Weights of a small GPT-style language model, trained from scratch on English Wikipedia: biases.
Each number is 128 + 24 x the weight over its row's rms, rounded and kept within 0 to 255. Layers, rows and columns count from 0. The size above them is the row's rms in percent of the matrix's.

# layer 5 attention key, 288x192, rms 0.0808, rows 57-63, columns 0-95
size [ 84  93  89 104  94  87  81]
[[143 125  95 154 103 118 148 165 137 141 117 136 134 135 143 154 145 139 137 167 104 154 130 120 140 154 137 128 104 125 112 148 152 124 169 145 104 176 128 141 148 124 102  97 121  95 133 131 122 108 104 148 146 146  71  97 122  85 120 128 124 151 105 102 142 159  91 116  76 115 132 127 118 123 123 106 128 165 116 168 121 117 166 136 146 133 118 149 151 117 176 152 137 148 134 125]
 [160 125 154 145  86 117  97  96  98 104 176 128 141 132 148 127 193  85 158 123 172 139 137 136 162 111 123 134 101 126 133 119 128 134 108 103 111  88 157 129 136 161 164 137 155 150 106 156 147  66 131 112 110 177 153 172 132 149 178 122  99 122 105 140 159 118 104 133  84 141 144 127 156 157 157 112 130 121  89  92 152 114 125 132 160 154 116 135 131 133 137  67 114 132 126 150]
 [143  70  55 141 112 141 107  93 121 133 133 105 139 134 166 129 134 147 155 100 123 135 113 119 125 152 138  85 143 140 131  91  86  80 139 126 156 117 118 157 123 137 164 133 172 119 107 104 139 119 158 142 155 133 134 150 123 108 160  96 143 145 118 107 116 158 107 159 148 166 109 136  99 142 181 142 146 142 123 144 147 105 100 122 118  85 141  86 164  82 133  96 144 112 135 134]
 [107 109 138 116 147 173 133 106 131 156 107 109 136 123 142 136 165  90 143 153 129 159  90 134 128 132 156 148  91 100 167  76  94 116 102 150 109 122 112  81 161 132 137 137 133 103 163 127 116 166 148 115 130 101 146 141 176 149  90 124 131 122  81 129  94 109 124 118 116 174  98 169 150 147 140 129 153 138 143 144 148 151 110 104 116 143 133 160 134 151 146 134  88  96 127 148]
 [157 122 138 122 167 135 133 158 107 151 102 145 141  73 157 158 165 192 100 142 128 177 124 165 162 133 141 125 120 143 107 123 101 132 124 112 132 158 131 144 174 132 109 119 154 145 101 123 190 141 150 136 140 105 141 121  97  92 172 101 157  98 102 159 101 186 125 120 147 117  96 150 117 114 145 192 164 122 100 177 120 120 103  99  92 125 138 104  83 107 160 106 119 104  73 124]
 [154 115 116 117 115 103  94 113 156 147 121 181 101 128 112  83 100 126 132 143 137 110 115 172 118 142 107 128 149 144 150 141 146 131  87 112 126 107 168 169 146 125 107  90  83 141  85  92 127  79 164 162 131 132 148  79 111 123 131 134 174 103 128 112 151 170 136 146 162  97 123 131 129 165 124 109 132 149  89 130 150 119 135 117 132 132 126 171  79 108 180  75 120 134 165  98]
 [130 146 148 124 120 115 113  65 117 144 117 154 120 143 135 143 128 125 135 137 133 127 163  76 115 128 156 173 176 139 125 112 140 141 155 153 122 129 123 129  85 126  77 145 125  90 163  93 124 115 123 138 101 173 156 103 164 160 167 150 157 154 102 151 133 113 146 108 136 124 138 161 148 133 156 192 147 122 139 121 144 169 117 157 178 111 105 179 126 131 118 109 106 143 149 128]]
# layer 5 attention query, 288x192, rms 0.0829, rows 58-63, columns 0-95
size [ 83  86  92 104  86  77]
[[145 113 148 181 102 125  97 139 151 117 141 144 108 158 113 127 146 113 148 134 141  97 133  93 162 102 117 133 114 133 143 110 137 118 107 157 152 112 100 127  89 163 154  81 147 112 140 122 126  78  96 122  67 147 130 130 155 126 135 122 135 115 154 130 159 123 140 102 106 131 158 110 129 135 128 159 161 146 118 136 118 109 119 150 136 138 140 117 120  92 157  99 128 164 112 117]
 [143 115 111 119  83 119 132 137 139 127 106 131 131  90 131 189 126 113 157 153  79 101 126 177 153 169 126 123 144 143  84 158  99 125 137 159 131  97 114 109 122  93 152 132 164 121 101 152 131 126 146 135 169 147  97 139 157 117 133  94 124 108 157  94  85 130 101 178 129 128 162 123 140 124 147 126 160 143 135 157 155 144 104 120 125  85 155 103 145 158 113 118 191 117  91 126]
 [139 113 140 147 156 155  97 127 131 110  95 115 121 143 112 142 154 124 117 104 117 115 110 149 145  63 124 134 146 103 128  89 122 122 121 117 135 124 101 177 118 144  86 122 150 110 131 116 100 106 206 103 160 127 126 170 144 115 152 105 105 146  81 120 116 120 109 136 125 121 174 137 136 139 139 143 178 137 109 165 141 144 125 105 167  92 114 125 117 132 146 135 106 121 109 116]
 [113 117 133 100 101 174 158 111 108 136  98 119 147 101 132 154 110 114 109 137 117 143 129 117 119 127 132 122 130 169 119 184 108 139 143 181 131  99  84 128 138  88 131 153 131 115 151 136 104 107 105 113 110 101 111 153  97 127 164  67 142 102 167 150 148  98 132 124 114 132 140 135 134 124 115 146 163 137 106 136 123 101 136 141 108 132 154 122  79 144 111 120 148 126  65 143]
 [119  84 119 127 120 142 123 124 131 167 121 131 119 134  90 115 163 124 170 144 162 118  96 132 122 149 142 156 141 165  71 136 142 105 132  89 144  94 182 160 116 167 154 115  88 110 141 110 115  88 118 157 122 107 101 124 124  93 122 112 102 190 105 153 155 149 135 119 178 136  71 154 137 131 103 139 132 121 110 124 139 125 133 100 104 130 181 141 130 109 144 113 159 137 158  97]
 [132 157 124  60 105 130 119 168 124 116 130 156 114 152 165 116 106 103 144 148 164  84 175 116 140  95 134 127 153 125 103 123 172 125 160 126 119  89 161 162 135 120 155 130 108 101 131 103 122 125 142 102 136 158 130 137 120 105 133 124 135 162 105 130 111 124  94 143 156 138 150 154 137 158 122 133 107 123 139 169 127 120 134 135 173 161 106 124 139 105 118 152 103 157 121 142]]
# layer 5 attention value, 288x192, rms 0.0911, rows 32-61, columns 0-95
size [ 89  87  96 101  86  84  95  83  89  83  93  84  96  89  84 101  95  89  90  84  82  90  87  85  80  80  93  83  88  84]
[[152 107 143 141 115 144 157 156 131 106 129 114 158 136 143 156 108 100 152  90 108 122 107  95 142 142 128 184 146 144 124 141 144 120  94 148 108 127  74 118 133 105 113 125 126 171 139 142 105 127 120 109 154 131 128 173 120 140 101 146 132 117 104 115  93 104 128  93 127 126 145 193 102 161 157 102 135 117 154 128 119 163 124 123 124 143 132 109 104 117 150 152 177 121  85 106]
 [108 127 157 111 173 137 132 114 144  97 114 120 161 160  86 153 169 180 169 158 185 123 100 157 157 173 128  89 113 158 125 130 147 144 151 131 111  98 141 123 116  81 114 132  75 117 125 113 135  64 129 146 137 146 118 118 143 121  74 141 120 157 111 157 137 134 122 114 123 125 117 154 151 124 143  91 129 183 121 108 141 150 166 123 117 135 141 105 146  97 145 141 144 129 190 101]
 [149 127 136 163 163 146 118 190 111 160 161  97 127 112 158  94 112 136 106 121 144 154  89 117 114 103 169 145  88 127 151 153 141 159 119  94 103 125 124 123 143 119 112 147 151 130 120 101 124  96 110 127 130 151 156 144 117  91  94 127 154 150 136  91 129 167 133  88 148 145 102 149 115 130 155 121 113 118 136  68  96 122 143 141 132 138 138 142 138 136 181 139 116 134 163 116]
 [131 164 154 152 145  71 131 128 124 113 121 151 110 151 115 126 160  95  82 123 145 108 144 128 117 141 154 104 141 130 118 136 138 111 138 177 127 147 114 104 121  79 128 158 119 150 104 167 158  90  79  91 114 121 109 116 113 133 126 103 112 139 142 131  92 100 147 103 145 143 133 110 116 180 121 106 107 119 141  97 169 174 141 138 112 144  96 186 139 115 140 104 108 142 108  73]
 [134  71 131 105  93 111 142 121 151 123  98 129  72 125 101 106 119 143 112  98 111 148 104 157 153 131 100  81 116 122 138 106 138 121 132  96 141 133 125 130 150  70 127 133 151 113 102 112 130 139 124 120 132 122 144 135  95 112 100 137 140 117  91 125 139 138 111 100  99 144 105 115  94  91 110 173 115 187  96 175 134 109 135 155 103  80 154 171 143 125 165 185 112 155 158 141]
 [138 141 148 180 134 144 139 151  94 134 133 127 131 109 134 116 113 119 132 110  99  78 101 147 146 124 133 147 118 149  62 128 135 133  91 185 119 153 156  88 146  84 140  96 144 161 110 100  73 163 125 127 120 129 138 105 165 148 115 118 121 116 138 130 120 134  90 106 116 159 103 130 134 153 137 116 130 138 138 129 136 188 147  89 153 125  93 128 141 141 141 115  99  68 117 160]
 [106 195 141 122 160 138  92 133 135 143 121 121  98 132 159  84 167 124 112 112  80 143 147 151  81 137  90 121 152 144 118 120 149 100 160  83 114 103 175 116 138 109 116 171 128  85 116 142 126 152 119 110 130 111 160  94 113 134 170 140 118 102 154 171  91 110 109 181 144 147 147 132 105 165 146 192 131 115 100 152 138  87 130 134 129 103 120 143 132 112  99 105  86 109 125 115]
 [124 101 141  62 155 132 103 150 136 106 152 163 108 132  85 140 125 148 147  99 167 126 115 155 152  88 143 138 104  75 184 141 129 129 120 163 126 108 142 141 124 154  86 143 122 104 118 106 154 118 136 179 124 111 144 155 145 149 103 127 143 168 136  89 146 136 103 129 135  82 101 139 136  88  99 109 135 170 117 151 122 150 102 161 132 145 179 115 133 142 107 148 139  96 153 145]
 [ 85 121 131 124 136 123 145 141 144 134 128  78 122 121 115 132 131 153 137 129 153 127 116 162 153  89 169 138 116 121 119 145 122 121 124 103  97 136 129 118 127 130 147  82 154 132 138 147 156 105 119 103 108 154 100 139 170 133 101  90 105 123 109 122 148 165 144 136 145 111 126 100 145 133 158 130 192 114 130 136 144 184 169  86 108 148 154 116 123 151 165 141 138  94 118 155]
 [141 131 154 153 152 122 103 129  87  96 134 152 146 125 107 110  99 166 161 134 117 154 136 120 101 148 141 148 155 128  87 114 108 128 144 108 110 134 122 100 115 113 105  99  99 109 177 189 140  84 127 151 128 121 134 144 122 121  84 102 132 146 122  96 128 107 116 164 109  98  88 138  80 122 121 106 132 156 118 185 133  90 109 131 138  74 133 121 134 141 163 151 113 126 123 142]
 [115  75 118 112 108 160  96 121 131 119 167 127  85 145  78 129 114 124 122 123 140 117 107 143 132 103 109 121 156 119 103 118 100 160 110 143 111 105 130 130 170 139 168 106 123 110 140 163 126  96 147 137 127 119 110 135 137 134 132 139 160 122 165  90  99 120 126  84 134 186 142 114 145 110 124 162 123 101 124 128 149 163 139 118 127 125 139 125 159 127 159 139 135 131 120 131]
 [129 138 100 134 114 146 147 121 140 125 112 121 140  88 119 156  89 114 107 111  84 123 152 129 104 144 116 127 164 111 137 109 138 115 147 147 141 135 101 108 123 129 122  82 139 194 166 132 116 131  91 139 168 132 125 150 118 120  91 131 134 133 134 130 139 130  93  84 131 124 162 178 164 129 150  66 149 164 165 157 132 142 103 148 152 105 156 112  89 112 120 122 113 136 122 142]
 [173 107 140 101 125 137 138 132 134 132 153 145  86 137 119 123 133 107 118 110 120 136  88 186 156 106 161 116 111 111 107 105 125 130 112 126  73 124 117 155 150 172 134 149  98 132 126  90 177 113 141 158  98 149  93 116 111  99 137 133 132 152 163 137 116 159 159 126 145 126 109  94 143 113  90 144 127 153 177 132 147 132 101 116 142 108 146 130 159 121 139  82 136 126 126 146]
 [119 154 117 161 146 143 142 144 129 117 151 168 190 148 130 135 111  83  88 141 123 139  95 130 139 117 144 135 142 147 103 110 157 100 130 158 118 162 112  94 134 144 150 145  79 130 107 105 188 112 169  93 119 102 113 101 136 106 116 137 150 104 138 133 111 116 126 104 120 147 157 152 134 128 147 132 141 150 208 127  95 152 122 109  97 112 127 136 171 138 117 123 114 115 160  87]
 [128  88 156 156 119 151 145 106 133 108 109 116 142 167 101 131 149 161 144 101 121 119 120 104 126 126 127 157 132 137 140 141 119 104 111 136 180 159 143  95 111 115 178 143 148  88 115 136  88 112 134 127 129 110  98 132 136 146  95 103 132 143 101  88 134 116 217 117 142 101 126 136 141 128 135 199 139 123  90 113  81 118 115 106 113 119 169 110 119  80 122 113 138 122 124 171]
 [135 164 122 187 124 130 108 129 139 137 176 104 149 165 106 101  84  89 134 172 155 132 101 167 130 144 130 107  69 139 100 100 134 137 124 120 113 148 137 135 162 139 130 117  97 165  86 124 153 110 160 114 119 143 117 134  94 148 111 129 141  87 105  87  97 138 153  91 116 175 143 114 124 135 139 134 126 118 151 134 108 108 146 107 117 106  94 119 138 139 100 115 139 129 117  82]
 [149  87 134 160  79 137 164 167 118 163 135 136 153 133  97 118 105 143 131 123 119 121 136 156 138 117 100 136 107  79 164 103 108  97 130 179  92 138 142 102 117 135 124 109  94 145 120 169 137 160 148 154  82 137  89 161  90 120  62 148  95  87 154  87 141 145 137  94  89 121 130 103 170 118 125 125 106 151 148 143 164 143 101 101 102 141 130 136 108 157  98 149 148 120  65 113]
 [136  78 122 158 112 116 137  94 139 111 140 113 144 158 119 113 116 132  78  80 109 119 109  89 127 129 112 136 114 143 119 120 111 105 169 154 161 134 124  66  94 111 148 129 120 130 143 137 113 160  99 123 153 134 141 140 100 166 105 124 133 111 160 173 100 137 145 121 113 129 144  92 113 112 112 110 118 145 120 126 111 117 157 127 149 169 101 165 111 109  99 123 109 165 113 118]
 [151  84 136 148 151 124 104 154 131 125 132 135 128 164 137 123 156 146 122 131 129 153 122 178 157 132  76 135  75 159 115 158 137 142 126  64 120 104 157 130 173 142 131 144 110 131 143 191 152 117 127 113  98 141 140 116 100 120 107 141 101 143 160 102 146 134 112 110  74 140  64 137 143 152 152  95 109 155 104 133 161 107 102 143  87 138 150 142 161 117 129 160 136 138 126 137]
 [142 127 132 158  89 149 138 122 128 133 123 143 105 152 126 166 157  93  97 139 122 151 159 138 132 155 122 116 125 128 140 152 107 113 119 127 151 128 138  83 142 133 150 157 172 133  95 147 132 125 150  89 162 139 145 105 104 113 108 117 140  99 137 104 112 100  88 119 135 188 160 128 140 146 138 117 110 115 113  89 150 190 165 154 121  94 130 140 165  83 118  93 103 103 124 123]
 [141 157 125 150 148 117 117 159 167 151  96 125 133 136  86 133 183 117 120  92 139 128 127 158 128 139 163 112  94 122 130 101 161 138 103 111 158 102 129 120  97 108 113  78 159  95 116  87 107 116 151 141 103 135  88 106 111 133 131 130 149 119 132 171 119  96 134 139 163 100 130 108 135 146 167 112 169 110 140 156 115 129 140 124 141 111 126 139 143  97 116 111 167 124 139 110]
 [129 117 152  99 160  90 139 180  89  96 154 142 127 107 152 109  95 149 115 153 101  86 115 145 100 122 112  97 112  89  88  82  86 125 127 143 103 105 123 156 174 100 102 117 149 141 142 147 109 125 126 128 109 151 129 120 164 137 113 127 168 122 198 162 163 105 104 119 131 134 140 127 152  88 174 134 148 130 143 119 161 143  81 115 146 130 117 173 124  99  95 121 111 144 145 125]
 [151 148 118 146  94 102  91 107 127 122 137 116 134 102 116 146 165 134 115 139 130 117 156 158 170 141  96 175 175 116 108 145 119 164 109 138 102 145 134 142 121 121 126 145  94 124 138 147 167 132 184 124 126 121 142 131 132 187 147 149 127 126 145 105 115 169 128 112 110 130 115 122 159 132 128 142 117 104 148 132 139 115 110 103 167 149 151 177  79 154 176 101 129 176 109 158]
 [148 121 147 154 143 145 125 145  78 135  74 109 158 122 128 139 116 119 132 156 114 145 115 139 152 123 208  90  95 134  94 131 207  87  79 121 108 109  97 122 103 170 140 153 150 114 146  83 143 145 112  99 131 134 134 159 154 122 122 116 147 133 134 128 143 117 155 129 142 147 165  99 154 118 126  99 143 149 136  89 117 152 100  84 145 102 101 134 115 142 165 146 159 113 114 135]
 [105 112 133 160 144 162 157 134 112  87 139 160 117 118 123 160  94 115 118  85 152 130 129  94 122 136 109 170 124 142 144 165 145  61 134 142  91 131  77 116 103  97 131 115 114 124 156  99 105  95 150 143 126 142 127 115 137 137 122 208 121 141 146 136 127 124 160 105 121 122 140 141 108 120 152 167  92 126 140 153  80 161 121 104 133 150 113 138 153  79 146 136 153 134 110 128]
 [133 145 142 124 127 121 110 146 130 110 154 154 102 158 139  65 147 118 105 134 110 141 124  79 118 107 167  65 191 187 133 169 143 149 114 143 141 140 109 138 115  95  90 117 133  98  98 137 142 123  72 143 171 158 179 159 116 159  95 151 140 129 149 123 129 133 159 139 159 144 129 148 182 144 129 110 125  87 103  87 140 110 146 140 125 153 103  92 142 139 127  88 110 124 135 155]
 [148 140 132 101  97 152 125 151 142 171 153 197 116 134 124 128 164 162 176  87 135 126 103 157 105 152 137 173 124 158 130 151 127 116 143 129 133 122 108 112 168 129 152  97 121  98 171 178 138 119  97 158 127 133 102 152 129 172 124 106 155 103 159 133 122 162 150  97  95 111 145 172 146 138 124 130 135 132 137  94 142 110 173 134 148  69 156 130 153 114 124 123 141 128 149 106]
 [107 123 145 152 120  94 107 143  88 155 127 123 148 159 128 164 109 142 146 126 142 133 112  91  99 131  94 124 112 102 114 154 140 100  90 110 139 125 127 131  88 141  82 135 135 127 136 136 121 138 111 130 181 151 146 164 116 103  86  89  96 128 105 135  99 182 157 132 158 156 139  96 129  73 130 100 163 146 100 103 150 144 137  92 132 118  97 130 129 124 163 130 113 150 103 122]
 [124 114 145  97 148 131  90 133 131 158 107 103 173 116 167 120 115 134 134 100 147 111 124 127 127 143 102 119 136 110 138 105 113 103  98 142 110 120 150 147  99 148 157  84 119 135  91 107 150 159 148 133  98 144 111 142 170 158 114 152 108  56 124 103  68 110 118 124 160 137 145 111 170 160 154 129 136 143  97 117 150 121 153 151 106 127 165 140 127 168 133 138 140 116  93 104]
 [134 103 121 112 110 116 138 130 145 167 117 127 142 166 112 133 131 142 128  94 149  90 107 147 156 122 138 100 135 115 154 150 120 160 134 116 144 149 117 120 166  95 167  75  80 158 140 109 113  99 176 126 119  82 148  99 116 128 129 144 161 118 133 123 127 115 132 104 124 127 121 116 133  94 115 138 140 108  89 156 131 112 136 125  96 110 137 102 157 108 169 115 139 122 138 157]]
# layer 5 attention output (transposed), 288x192, rms 0.0507, rows 32-60, columns 0-95
size [ 89  87 103 109  95  87  92  80  86  93  93  86  94  93  84 100  98  91  91  85  80  88  84  80  88  77  86  90  82]
[[150 128 127 101 144 112  60 127 129 153  98 140 105 139 148 123 130 158 174 143 142 127 130 126 127 123 146  90 101 157 154 102 113 136 145 114 152 130 192 155 103 125 117 107 148 126 125  84 123 104 146 138 120 134 133 104  82 121 150  93 106  99 120 119 121 125 111 139 164 156 104  89 164 106  72 119 126 118 117 153 144  90 153  98 121 103 138 119 170 136 129 136 140 167 147 148]
 [117 101 125 111  96 143 189 124 146 177 158 108 115 146 141  98 126 153 131  95 121 144 109 104 126  99 109 124  81  87 164 110 131 135  67 119 176 143 131 122 141 144  91 140 137 153 152 130 139 170  95 145 104 112  91 130  98 133  93 139 156  87 120  81 140 107  82 118 115 119 152 124 105  96 132 158 178 110 164 155 128 129 123 106 133 106 155 135 142 141 119 150 128 117  47 143]
 [109 142 123  66 123  95  99  81  89 112  96 178 155 134 124 118 141 116 152 160 151  83 136 121 132 126  88  87 154 155 108 148  93 113 108 120 174 152 154 154  90 133 108 114 103 135 152 131 127 151 146  89 138 134 100 136 135 139 104 138 101 115 139 171 128 118 104 139 115 109 133 126 104 121 127 147 117 136 130 167 155 116 149 118  84 123 122 117 114 112 105 109 132 145 123 140]
 [148  89 131 116 153 110 100 144 121 172 129  90 158 113 163 136 101 157 167 132 131 130 146 106  90 133 112 153 184 119 125 123 120 152  92 111 166 107 148 139 174 148 113 127 127 124 158  70 106 141 145 114 132 144  99 123 127 106 146 116  98 127 142 108 114 125 127  99 205 119 110 105 104  91  80 131 136 161 105 156 124 106 125 127 127 133 137 115 112 105  95 156 140 136 117 135]
 [145 145 102 150 128 132 152  92 107 120 155 148 163 159 144  82 143 127 101  95 131  67 164 102 115 110 139 157 112 137 120 125 116 105 163 151 134 189  90 120 105 136 101  96 138 126 154 147 177  75 118 157 149 103 107 123 166 166 155 116 124 109 121 163 174  87 136 145 153  92 139 157 150 141 136 118 125 109 137 118 102 138 134  93 148 141 119 137 110  96 135 119 126 109  87 132]
 [124 149 112  57 122 106 123 126 144 111 138 142 109 156 126 130 115 162 110 163 159 142 117 119 139 123 146 106 146 123 182 146 169 150  91 114 104 129 173 154 124 133 131 150 106  98 120 115 121 122 154 120  88 166 143 153 122  97 105 110  79 160 140 122 105 168  93 137 133 154 142  99 128 133  98 142 175 138  90 169 107 113 136 134 133 131 117 118 118 170 105 102 145 151 152 118]
 [163 102 100 132  97  90 177 177 138 142 119 128 134 148 121 148 113 135 147 142 148 102 104 150 129 133 150 134 116 109 123 140 110 115 116 173  99 175  82 148 161 165 145 136 148 126 111 108 122 129 128 168 109 123 131 101 143 105  90 131 127 131 117 121 115 130 157 111  94  82  87 167 136 117 105  70 129 128 137  81 102 141 158  71 138 130 184 118 109 145 136 156 139 145 120 132]
 [141 115 125 150 101 141 116  96 103 110  92 112 126 134 164 130 124  69  81 110 121 166 161 116  99 153 136 129 143  99 118 151 139 133 130  92 148  83 109 134 105 124 180 124 160 116 151 173 193 157 126  93 109 122 146 159 107 139 118 116 130 117 132 102 163 131 109 169  99 128  93 120 121 125 192 109 107  89 191 138 151 130 142 124 142 107 122 143 124 103 132 127 111 156 126 118]
 [135 123  99 135 132 105 124 117 120 106 123 134  96  98  86 132 114  77 138 139  92 163 149 150  85  86  95 143 133 127 120  97 150 121 110  83 134 121 151 161 173 124 113 180 112 105 140 148  76 120 135 132 157  94 172 163 106 167 164 158 146 148 114 164 142 145 123 116 128 120 142 142 121 123 105 156 155 151 162 136 120  88 113 144 119 122 129 131 139 112  68 115 126 144 125  89]
 [131 108 137 161 121  97 157 120 132 165 115 145 136 104 117 154 132  42 125  93 147  79 128 110 163 159 114 108 134 102 114 120 136  68 118 118 126 145 124 183 105 149 164 146 199 127 134 107 124 114 123 125 133 134 122 133 113 140 172 149 152 133 156 140 127 147 152 134 130 138 148 116 133 118 162 178 110  83  94  93 130 161 102 114 151 148 103 108  88 123 153 124 135 143  76 119]
 [142 157 106 124 159 141 169 103 135  95 127 152 144  93 168  96 138 110 145 119 124 146 127  96 143 111 142 155  85 146 158 111 164 117 144 181 146 138  93  74  89 107 115 101 156 127 140  94 131 133 138 180 157 129 160 126 149 138 130 100  93 119 111 125 107 129 116 128 102 115  96 136 133 162 125  89 130 126 152 139 118  84 172 141 132 143 112 142  96 109  98 145 129  99 108 139]
 [155 172 156 143 130 136 104 125 119 130 116 145 127 134 145 138 138 168 106 148 144 135  81 105 145 121 137 132 109 167 148 162 198 147 150 108 126 117 168 178 143 117 170 147 128  98 103  98 166 159 147 138 135 146 120 140 121 103 144 116 107 138 114 159 139 110 139  97 127 139 106  83 144 130  64 177 160  99 126  57  94 138 133 115 110 159 133 118 119 157 120 100 123  93 126  72]
 [ 93 101 108  95 133 113 130 125 146  98 132 129 109 153 164 116 164 122 111 122 137 149 143 144 105 199 154 207 120 104 161 173 168 124 140 112 153 100 144  86 122  96 123 118 129 133  98 171 135 161 139  95 136  97 137 141 130 125 135 137 139 101 101 114 145  95 142 117 134 129 147 129 112 137 124 124  82 115  94 137 155 130 138 140 127 135  87 111 121 117 104 130 145 108 151 143]
 [ 84 135 129 104 115 115 137 145 161 162 119 112 109 128 154 165 144 116 164 130 122 133 119 121 118 145 118 118 121 108 152 161 113 156 146  87 129  79 160 173 118 140  94 116 147 125 138 142 164 132  90 106 140 112 113  95 126 136 103 110  73 158 128 106 109 159 126 169 112 123 109 136  67 117  75 126 123 183  93 147 108 140 146 109 111 142 161 104 120 106 127 132 165  99 143 127]
 [129 153 119 155 154 140 117 130 151 106 128 147 110 125 132 118 136 121 133 155 152 147  92 157 139 103 117  89 106 137 134  98 115 120 126  99 119 117 107 159  94 114  51 114 129 139 157 164 147 124 152 152 119 104 125 116  77 154 101 133 121 113 129 173 128 119  71  95 112 139 127 135 128 127 110 155 111 140 149 127 125 129 132 130  99 171 142 123 135 136 150 168 153 125 112 128]
 [119 125 106  81 123 139 168 115 161 154 162 144 129 137 148 143 199 173 190 121  92 108 150 124 106  99 145 132 146 148 154 125  89 126 141 141 148 105 119 115 115  98 105 137 124  80  99 107 136 142 139 143 127 127  96 123 139  78 112  96 126 179 105 123  94 111 127 142 110  80 125 142 101 132  78 151 145 149 127 163 147 149 141 111 128 165 151 126 149 115 122 127 117  95 138 148]
 [123 135 107  85 170 143 155 104 135 112 132  86 101 173 180 120 132 127 121  88 121 146 117 119 156 114 135 133 148 188 105 150 146 148 186  73 148  78 109 127 111  85 182 163 153  77 128 108 120 133 115 129 113  99 158 113 119  79 160 139 157 158 102 151 119 144 160 159 147 110 104 141 156 122  98 150 125  89 101  87 114 118 137 156 123 176 116 159 129 104  84 128 119 123 150  92]
 [ 61 119 162 115 133 129 111 160  91 163 112 128 145 129 112 114 118 183 142 179 118 114 112 150 136 108 131 135 159 132 149 143 116 118 133  98 142  84 124 118 159 135 121 130  97 109 149  85 136 127 125 132 142 111  69 113 180 126 134 126  97 146 122 121 115  90 134 146 133 145  84 150 174 162 136 154 127 145 121 116  88 163 151 131 110 156 165 100 140 122 129 117 124 124 122 156]
 [104 142  89 117 111 142 199 119  86 125 111 112 165 118 134 159 120  85 106 113 115 111 120  99 127 123 160  96 139 123  67 139 132 104  82 144 137 147 101 118 102 145 126 138 160 150 137  78 103 114 109 142 121 131 126 122 156 129 167 133 138 143  89 151 132 129 156 175 156  84 190 102 131 127 159 148 127 148 159  92 116 116 122 149 151  75 111 123 149  87 117 136 131  80 131 121]
 [ 92 119 138 127 128 119 126 199 133 161 161 131 124  81 134  91  88 146 142 126  99 110  85 110 146 135 140 131 134 141 108 133 124 166 164 125 115 167 179 127 100 141 128 111 102 130 146 126 107 123 104 143 120 111 115  99 186  98 112 113 140 153 127 153 104 134 187 131 185 103 104 132 117 122  83 120 136 170 148 124  91  92 158 136 135 135 131 107 144 145 121 153  97 169 132 151]
 [117  97 127 136  91 151 150 137 147 129 159 170  98 143 158 113 108 135 158 129 124 143 117 110 155 132 145 186 145 110 131 143 128 125 171 142 127 136 102 149 142 140 125 151 130 106 132 192 141 147  95 135 126  66 112 151 134 164 116 138 120 166 133 114 103 182 156 119 121 139 164 156 101 109 114 154  89 139 115 118 118  75 116 118 133 108 127 131 135 121 117 129 144 114 126 122]
 [114 149 146 108 109 164 120  85 119 117 147 116  95 184 101 142 167 128  77  97 193 119 122 114 178 154 108 135 117 176 133 152 135 139 145 128  76 149 102 104 130 114 171  98 108 135 131 116 129 131 150 139 149 125 146 117 125 102 172 134  93 139 103  89 134 117 143 193 107 129 120 146 113 172 125 109 133 120  75 183  77 127 118 106 122 126 106 132 128 146 128  66 139 122 155 157]
 [122 135 112 136 131 171 125 151  97 107  70  92 116 107 138 131 117 122 120 120 130 132 109 127  74 103 116 134 103 119 163 169 156 160 137 149 169 125 136 119 137 119 137 164 127 120 147  87 154 125 100  89 164 147 111  94 164 126 122 131 116 158 104 104 140 118 165 136 116 134 100  79 132 102 144  66 125 122 142 122 127 148 122 164 140 108 125 119 130 109 101 152 100 104 116 122]
 [ 99  93 114 102 114 137 101 118 167  92 146 146 134 143 131 131 130 170 161  95  88 114 126 122 124 120  81 139 142 155 148 105 128 148 144 121 187 165 170 134 119 108  88 139 135 140 107 153 108  88 152 113 141 124 109 142 127 132 138 139  86 168 127  67 108 152 114 129 129 163 121 134 151 121 127 149  99  84 122 169 162 136 161 138 120 166 134 122 137 132 109 118 137 115 127 136]
 [142 122 162 106 112 148 162 140 133 111 102 110 116 157 176 117 150 177 169 121 142 114 111 154 111 138 166 101 118 120 163  91  97 137 136 120 146 135 150 120 132 129 120 116 103 140 139 148 120 129 156 126 132 123 128 101  70 118  77  56 128  85  94 101 108 130  73 146  86 162 149 107 146  87 129 131 128 114  96 130 141 101 133 115  78 106 134 154 128 159 136 156 129 118 133 163]
 [135  96 160  93 148 114 145 157 149 176 110 128 161 179 120 174 109 140 139 139 136 131 151 145 137 116 111 125 109 110 117 114 116  98 125 147 130 135 132  71 142 195 137  97 104 168 119 125  77 136 184 140 110 114  93 123 130  77 166 134  84 149 116 138 126  92 141 112 127  95 146 158 124 111 111 131 137 152 134 164  97 123 140  91 121 118 134 134 130 129 122 125 114 166  92 117]
 [139 160 140 110 204 157 141 137  91 140 147 113 125 109 121 149 146 113 120 122 102 167 102  79 148 135 165 101  72 117 128 177 126 127 131 143  87 112  90 125 116 130 111 129 125 168 111 130 131 186 129 130 127 112 181 109 142 142 102 158 144 121 145 142 159 112  91 158 144 109 108  89 138 169 161 126 118 166 116 174 133  71 112  87 135 140 111 110 140 163 150 137 128 100 115 123]
 [126 144 121  89 150 102 106 150 129 150 129 146 158 142 149 103 123 139 110 105 147 139 138 119 164 159 134 132 168 168 124 111 126 168 168 129 122 130 172 130  95 126 129 118 115 139 140  98 134 127 127 109 167 111  82 126  88 117 144 142 119 169 123 139 150 116 140  99  92  98  98 166 143 149 133 161 180 126 181 140 159 130 129 162  89 132 113 134 128 105 127 138 103 164 141 146]
 [172 136 101 140 134 135 167 120 108 127 111  78 112 147 128 117  97 159 124 163  93 155 143 140 128 114 113 175 130 145  96 105 126 135 156 117 128  99 127 112 141 103 144 135 136 101 179 131 147 117  59 124 145 109 122 129 131 107 158 109 143 173 123 141 148 175 178 156 132 130  92 111  93 128 157 129 181 131 136 137 128 172 142 103 152 127 130 107 140  99 120 134 157 119 181 158]]